Part of a small language model's weights: a variant of Muon for these matrices.
Each number is 500 + 40 x the weight over its row's rms, rounded and kept within 0 to 999. Layers, rows and columns count from 0. Numbers have three digits each. The size before them is the row's rms in percent of the matrix's.

# down: layer 15 MLP down (transposed), 896x224, rms 0.0718, rows 402-416, columns 0-223
# up: layer 15 MLP up, 896x224, rms 0.118, rows 403-416, columns 0-223
down402 093:499504506490425552571539434571564513483562501542482501545547510501536437569527507550588571475480432469551410438500472553533542570509500472482457437538506540477528518515509501448534497448521506479527448414473508468544460475475577500505597514479495558517464497516536530458564443551474449519499470506494476508550504512509459492473435538531466511448521479526480472533426488501477524543477486468531526499510574521533534496495525555539553502501481490492525448477525531498488490569491445550490571566541506526371485573424471535489473520427482489520434478496519501542495438570489491470519575494476521530542420470511482469487464483498560529476447549480545556464527500420470543500572
up403 103:420533510458502551515540557448510499467526510522465473481537507426536526488568502430414516515474468481550530510523480521485534495524604505505488526574533441476500509479476427452414469497494535537449484492477515468521471498498517420494467568542422596555470463516465540470472521514481510487563470516503543484537489416438527491405519451489512504508545521423480483571554523477495428468562534444529573579503499529483521508548444500439498485390531551592554505505488509496543401512494505538473512485503464498508492510539501525502514504493468508420556489484483526443513463512537491549551430569520493528524556452476439508478511457532529551541588500472534465427501553517518506451485
down403 094:483524548518504570460497418527535512523496514500520512513493496511430503511447480526556479567511514456495466452544535490516483590494485524458550456485449550533498441491474584565481478533572495478537481529506384495548543552505438521489542566531527488476525514459515517500492442524546406520535477510526534527493445513532496483497550518510505494508458498508532484511472554482465544545515518516525467398486518445513438434507484527523504475545496466463465443496498440565452559552477456460421419433507424604494445465495497488504520456555567500549444513502535540469546465484523555522430561496522514465537450582519401403472470523491456476484436480545469522581566494490504477472490
up404 102:512459543455574559504500457453532573504518547503493413490476484561425543511559530529388451496494541463463474434571529556519481497563494531566490490544518515515452482509537498542531474550417524543422561529480505513447468538511515476505456575483564493509584513511472513460465514461530459516548537528426515512487521464400506445512478545508553502499505477516513450468456461428496512491484509460555494444508480538531501509532557518561544425557408529427532584496485532468465475514458489537470558479468490506495514412503529444469458479477524500440571498555558416514491499512514480523490458487426491451579446456518533530453464534519493478546558483490467495529515557519559517502504
down404 102:526500504567510555516517466488500500507470429383499498489555453508529477541538492473524436552550406556491553468469483460530526534542460495551420562516571531529513518454495549482591538500472531458469556564511454427536475529484441507527494562495430487514507473549469490450531507442565483484468447560481559496447499514580464510436495491431481503505495551474412505511540560539444559548456557519495491550615577474469555485530468500560541462487459475498483527472539495515544490496462520488536484476525422541510504545515503522552534476460536534499486436479477443544535550480443497471519446450507491542484458506510481494510464620472513479452479471485409491444505519512554526509513
up405 099:509513489457507518507501468507496546553533520499469536556423511580534484488526497511531510470511478560476506511558540495450519540480527515519480552557522526428491410475421548482610488435506454480508450510490544509521458545503529470527498545493506531496554487396470496518402523373506519476493461524484444499472483449527467514556478442390549445532448474471540497497468483534492466535495458535534536514481525482496484588449464494505495514457480505566546486437442484491499505450473473479617505527509417452501592531530538490557483500520592461503462570465474579491493534467485447517510473518482500479515491520556584505469485460439522508508503517469554569565431470479548513449465
down405 103:498448454543504447517521526491448529507538493529466481488450474555523563507539550569481538474567384420432473532454495486508513549489510472569525429478499405489535458501503478479461503510468443499503496478531487567438531478354534520483527568517434508528528425484537456509543542525570539483471501473547498555462506486492585486435420477505477493541531479470459477508527522452530482457508490478543502471544538532507583469495503552525456498499477502598498573578503550487492465492449452557504507487444527498483527488481596441583492498544559523465451417421508541477490500430503527493488500518492438521552546487505503541503481459483492545493479495454477464489498499467442413524530
up406 104:490504504497463511475495504486464502489477477421446453515581470468536502604496464495546526459459513552548551528484496507481450447566536464512570518534474413515555457430523495501497502502565475509542493521523463511478482547436572469517461535443509460480478491470458442485470488485517475514477450537523531515455524531547505506463475533531537465447482487504550484575463469555503474504487587519514559502442507482559462550488484525532494366456586560493421475500482533480467444592462486476478448487464542525467464533432500534506425441484575471497546489527550493437509531425567515475521530553472560461561474528509563518462565515554559545480461528530501540497608548552504474522523
down406 108:431514455478521524521484519481491462508433471563465533527467473494479450517513591496464502558457509496550531554494506475440493555504553502488516505534516515517503577453461481567490495484485493546435476504512480545553504536503499454443496472554569547500514562570521487534360526539489509456528473531465459520529546552494507563529523565478481464530525499454421518480436511485436461527559464448424514505494513455438558580562435504533465410561428470487508493525532524450545512503492573531518511446535469457528530514450441483563465537555470422433522537511487508530532495498574525473498506426389462521519514514448476538517489491488456498522519473516515571475463445535434489579529
up407 101:553421504508531499469502460594490531596480461500409490460480544444449487502459487510484560415509460503504508505474508533523559473521520409555489474452530439530459478466550572512442525562544468438468453520501475514491526413445465555511498526418511555529506528537490475545432542551476488477530559427447479477606478498481475457477498508490500469415538481474556484488466519510548512537462497521574497453539479603485570524511505528459561502575526495526533507520482459498547447480535505475445503471439506549469573520480530488498509423493482540532493475497523547584555504532525388525491490489503578531499480451530547505526482519434473543491563502481446472504487506529557494537498
down407 104:495516567514537450546474509449496527439506484481489459485500485512461513480404499476555471466520550453523486472501488476598487445571572494522477509515476475502536481571548504540508536457421573498497466497510551562477535545440490528487510496488430533414489520515552463534380569545452513547524493490555508507470481501539454584501455446423504494493480500503508511616509520501470496489469585455456526522514492443489514491492537463439488552511442432554515523465487496485547559431396460546505565598501487537449461552506507491491528456492506473549527487487502500446485410536467546510515479432541530490504490512423514484459517524497484490607465445501443533487528490533483472499420
up408 103:527529580506468516457490500508436476474589524483457503554553474556508515545482475533500496581496505521474530519518570553512484514519491417546427540534562521510524498475483552510569458527452510512495506460505481567514503584478576491578491602519525532449508495464556490500526417475503527460457480464495521432519509445462499460537535517502503419506500520534534579547476523498491481419581452499507537446441564516519567509523507465471476407508502474555451471495483592487442519425441525494450625509500503509506491500491539472549466498447541503515503488403486467491542554498511553541454422544429475490510577534447516482513541432489499432456505502496474448516477488456476508497518
down408 104:531488473555521464496486448497530561451432437500472525450453545557557563498516514452387492476445520554513474543606420450454480470506453502491575517521458486439478531605450526527541529523557542504506516564412464478490504578473528475515511457414439457512481479528509585501466528501498508490512426512478490499465497498486468494413543508500488481481523489437459501521566491503494506356520493522490520454517478437479503514461485499508542466502485453516549545526462540524475507449493467524567445511522438528494401495530490483560543498542504545549497482457540461522458521478563474514459497471577455487514537551503465595515478416491515516510472522516579508498536481484495545452530
up409 100:467537453498505494495518487514508493423498478509447484511545456549530519507485502465477531523404499481510472533601457527506508517525475530549543411593505449459419525481424483446393464481486461548472566486546527451500527490499488490450473528526545515445532544475572456497542508496556538465441491507477506535451573541526489490506489544512522562492550523442565554512498498461608472431552427504527508514533476491426567521514525487494496521605503529579531462510524571418517481526516466430409497515493482436486506555471467508466425483498469493556464467494530464569487454497567490474480554551475483535534497538493561481474429502488503465486457507548496497561481432446455548493498
down409 109:498495495489464469395468570511524517536547551521552502478399464469553520452514485542522411505495499519438490444444505582625519472553462476495459474605508438488508464458467577505536524512458464481505561555520493498541506452441437461548470533497486543482557502485511521465526501471476551512449450510505506489555520485475457535587561496450488512464517505531404477466519606490439547419478494417489543506515515484501481535476539526475483581509500525526502478467485500542536485534564508511514437485467515569511502512531427447528516540502477498563535486490478531449494511551471458560447491447565527509442485539506486483479494430467505437404507484486528459486557520530531528429489
up410 107:467520496453536498511462532488487564411464425467562491424468502485594506513495525453490493424468441459532468489575523530509446462521532478493469520470509528417476508513491542539548459469517418553556479514510419484493501488508462537507496554397513524487516500462529539466503488437459526524462509537525521502424453486457467524555472463488519543510497496490442459532511488541535393576423498520510528493513540498517523489547443537556454559477543523432539493500468491536495466447538495491505492559438583536535433543496480576458526578528548567589511544548554485538379448547519545517489518489492459484454506519573500489471419537517483493465521505491510432545532480484515462518526
down410 112:499471503456460461514498453530500523571579505536488530518547512502539515517470526532507541576491514485458510484412525536545474475528515552479557543402438487470386525500456434450513497498532492479492558411540534465524541538490567483534538499476505442488452527444488526454483437475544513463524465535503551512491519461527501520475452501466555462498521426491487598515547462507454483510534489517551432529474502509553565487496517462447523478550526478570464558459419556433521530551525477545504433514451539496456512431471503431479536536578498466483463544470550586522456518548500492496457484440487522465544512526520501543573577517394517472494509424466456521591519498476540504460511
up411 105:504502482531487469468537563440504478434500547419542490454548494553489442500394521454483561468492541485431578436428528453493510403458512474472499541527484447438475519476554561518529515480579568516462501476492564495580514496544596478556541463470499572458453549505494468508564560440457492490467430515536461504546468509441477572513505420487476481453472491507564534449492449485512500476458496494445501525515496508519525520567519436534439572418470536499493436449492542509504495528552504529503515554463534526460487504473540458544497412476517518495524499516496505486516514456530446515541531505419468459526514503536585560538502475556455453550501525483529519415520479520491432488483
down411 104:468438494487524542527455496544551477549508474595424518482554469528542536456510504475506493432508475537549440565493522470432567476471544493438542550457506596531522485498488494506433503511486488460466554569538521493477505480574443434494521488433552518539508491426567532498489560503555446467451570491495513587494467419422559515503427505464539512504502478462453475498552539478507501532526487538510491479435479522526467480418502560485508516528476463506496476570500485555534485438508589525508464504481482498473487491580478492475560528488481438527569518393475539486411490536479553472457432457563556486485475531483471518501544404480450489519481465500453551526536473482568537506503
up412 099:527541480472500507562473471436560408564484564522561519487567525566562559506517497515562493487473510522485491530549475498466482526516538548575461482488506483484497407479435504525493473566472556497480482543489460447538483512551503459515463523466556527529545473508544497584491558488418539492580539439404447502455531492480453505501418497566559480495541414510526553491471524498477466484511425489523590441502499510479445496404412545478499453503476472531475509566492480443524488465518491520403497518553535492483489507534454457458514529460515495436528595444484558511540570543474496465534475487484478478423507536507529588484466480464502573522495494471516496500495460520553448493464
down412 099:449466529526515540491523494504434582485475469475447530491522518492390447480499462565476427483492485485502461504484416488498513523539545497442495501522516578488468543530535557522525517461523471503479601544527472484476520581479526450481531481530461479482469552485493523490449450451487492556473466549491516439542558506550507435516530447444485484451480516474500482497572489516493529492469488603540477485528386470470499483607455545549469450479518577502519467534561507454457598551444491520473481467493481572491455469510523507465433460465430440410488485508522510508509503481526502523501553516444511509504549452564489537434588502591537483510538513487442446483513490522568487584462
up413 097:455458461489498489515505495525447541570545436476489434468540553563522514510469521526506500417514535464482437471538603524517508507554475524463419400503473494516532538466486497519512498541455510478480463550520510571490543468574449457632475499478528558535472517546511556525532397504524527491534541517484544498521494476485488418491481538392528550508515504467545501522502447496549476477462470510490442526516520491511546489446591549497480566495519483467480458506517444528430514487481420445558505502436468515470504524440444495510487547523503495450396475482561432557561502557536591560544524499471506457504474475403481497466512502465513474556522457563472487522545503530490479522534
down413 098:458534497511517593510520492489545479505478466526548574477503472539499539531538508549522560465538496551539500468527516471496488521460497499510479579540418513525511538548456495489502526566551463500540505442474452470471403536420517460473468426470583506544487400449476427454519485478429404464533512565553491509451537522436515510480556496544471461511506499492466497493504478522454481514462528566520520492503400536514530491526475605541434545465499512509480452542496510457504465514540494481555488570529580534560500461476519450459529435497508501472529508500541550459481559560438541521467483550600517445470513522538464530480540544472507588477518479552471543466451512496541451418439
up414 094:530474495517478507516556509472438458469534452515507549606492438536517497515513524474566459479502549489538539470427503469453468547510550513477558512448461497550481547467491522528568527467531491548506492559471484504473462532489482464554531505539449536547468514570509543453460452499527551529551529552571521580492501469456460528508448549549420541586530467506514542500539507507466432523529433514515497393529541503479472479544490463505488489573555453499517434443534497561503571474500521410454501431473513480520495471460505489478497494478477448507451573530468509475466517506459503531526514441562525584370500483424449514461550523478463531540491431505454458513531462453551518425436
down414 097:435543512485499496419462544570539477543494448479478498454482490489502489525551494496467480443470534492514440439530480457518499514541500520450450451495553443447544488521500460515571455515477473531561644477568536540483563574510564565564459515494529538502570495495503475498392547468495569459420476464500498476519535483499472449471483452522528470520531470486501542500503467502498568500523553491508438501485537486537530495518492531517556463502547494570552495412463583605464514566495465457514549448473495542434544562492525476508506505497583506488465568483422504529502517519441453560456468524504562461426464508547460517538516459459544534478514487436515551469505530552461496534541
up415 098:509505513432443518567515514520485551562476499536514472448500519428560518548503510519465488495495539424558479496534486518488451556494525527533484492545547522529525495519532515460473400607485482450437539438567561452418522531570475501449514529435521549430510481480542544450559465552507430493466483509444496546444505503444501483517484512473482440457503537528512481512494540571549505500518481485408493527445510529528548461558497521486504411529467437554518445517551464499550455477496543430541504555524447486491555491564512506479445494534465496463427485571468530535459481553549542534499525593438541509514510504511486516459437511445521472474512529463539462509480529613574434486519
down415 099:439527507508509498489534530526555494464523439465513499522391552530483510583522519482538501557468531432490508502505450535526520446499482423384478467427496467604497461434539503508480411456415502524532476482495475515523536528415490508496526505505503440499560482564499522453455492452501464454477549549510588465479491485480549500512466465477586522529538462539480503526497513438473512474457487547545457506382518452520505532486529517513445495496438508470451494491442552450422496500530552499446519525495539499485482447570498587560497582501557551486489509556457530467519446483505519538520563533450481500491460478502488456517463526594517489519549462529445476484438438544514471455569
up416 102:535544495464489497523534504442545508583497433573520553537541397553546571550501533550541504481469519529453513498495436490516494457484523377448485543491498500521469560457468514421485531509486535397524512546460581559408527416546504543532510459493438570486471450512505522446491468471479536578503493503528486507495485556488450503505448474504519501518481503491509463503541429518500487613549518533522542475512555531486414516513531528493461517511561492445458505505509512504539518477428494455516453553585525501480500456461435544536501576479457412532492483499493429570418509499480534468471489478511468488522535469510446550477456538474457486490496455525519532537601499531444506501509
down416 108:542463517526569546470521502563587521517494501575430570445494535544531515450443501479555521534527451487365544404484417539518526464482460508478454538507520520464567440475461502495488493523519601466490465440479501490519540543460524491478468555528491621547499453453464515489501527472488433570485524476458474458424469478550507529485560469557533491506480494484554524498457551455573528509533419484475468452444486507480488510515515523494553522484516495490483502495389566570531485494514508493496502548484497523540455454456519461487552451505544476546489558475532528499482445468577500474462532466534579398473553558531479519543435498538542473519531453447502479492528494464498489486493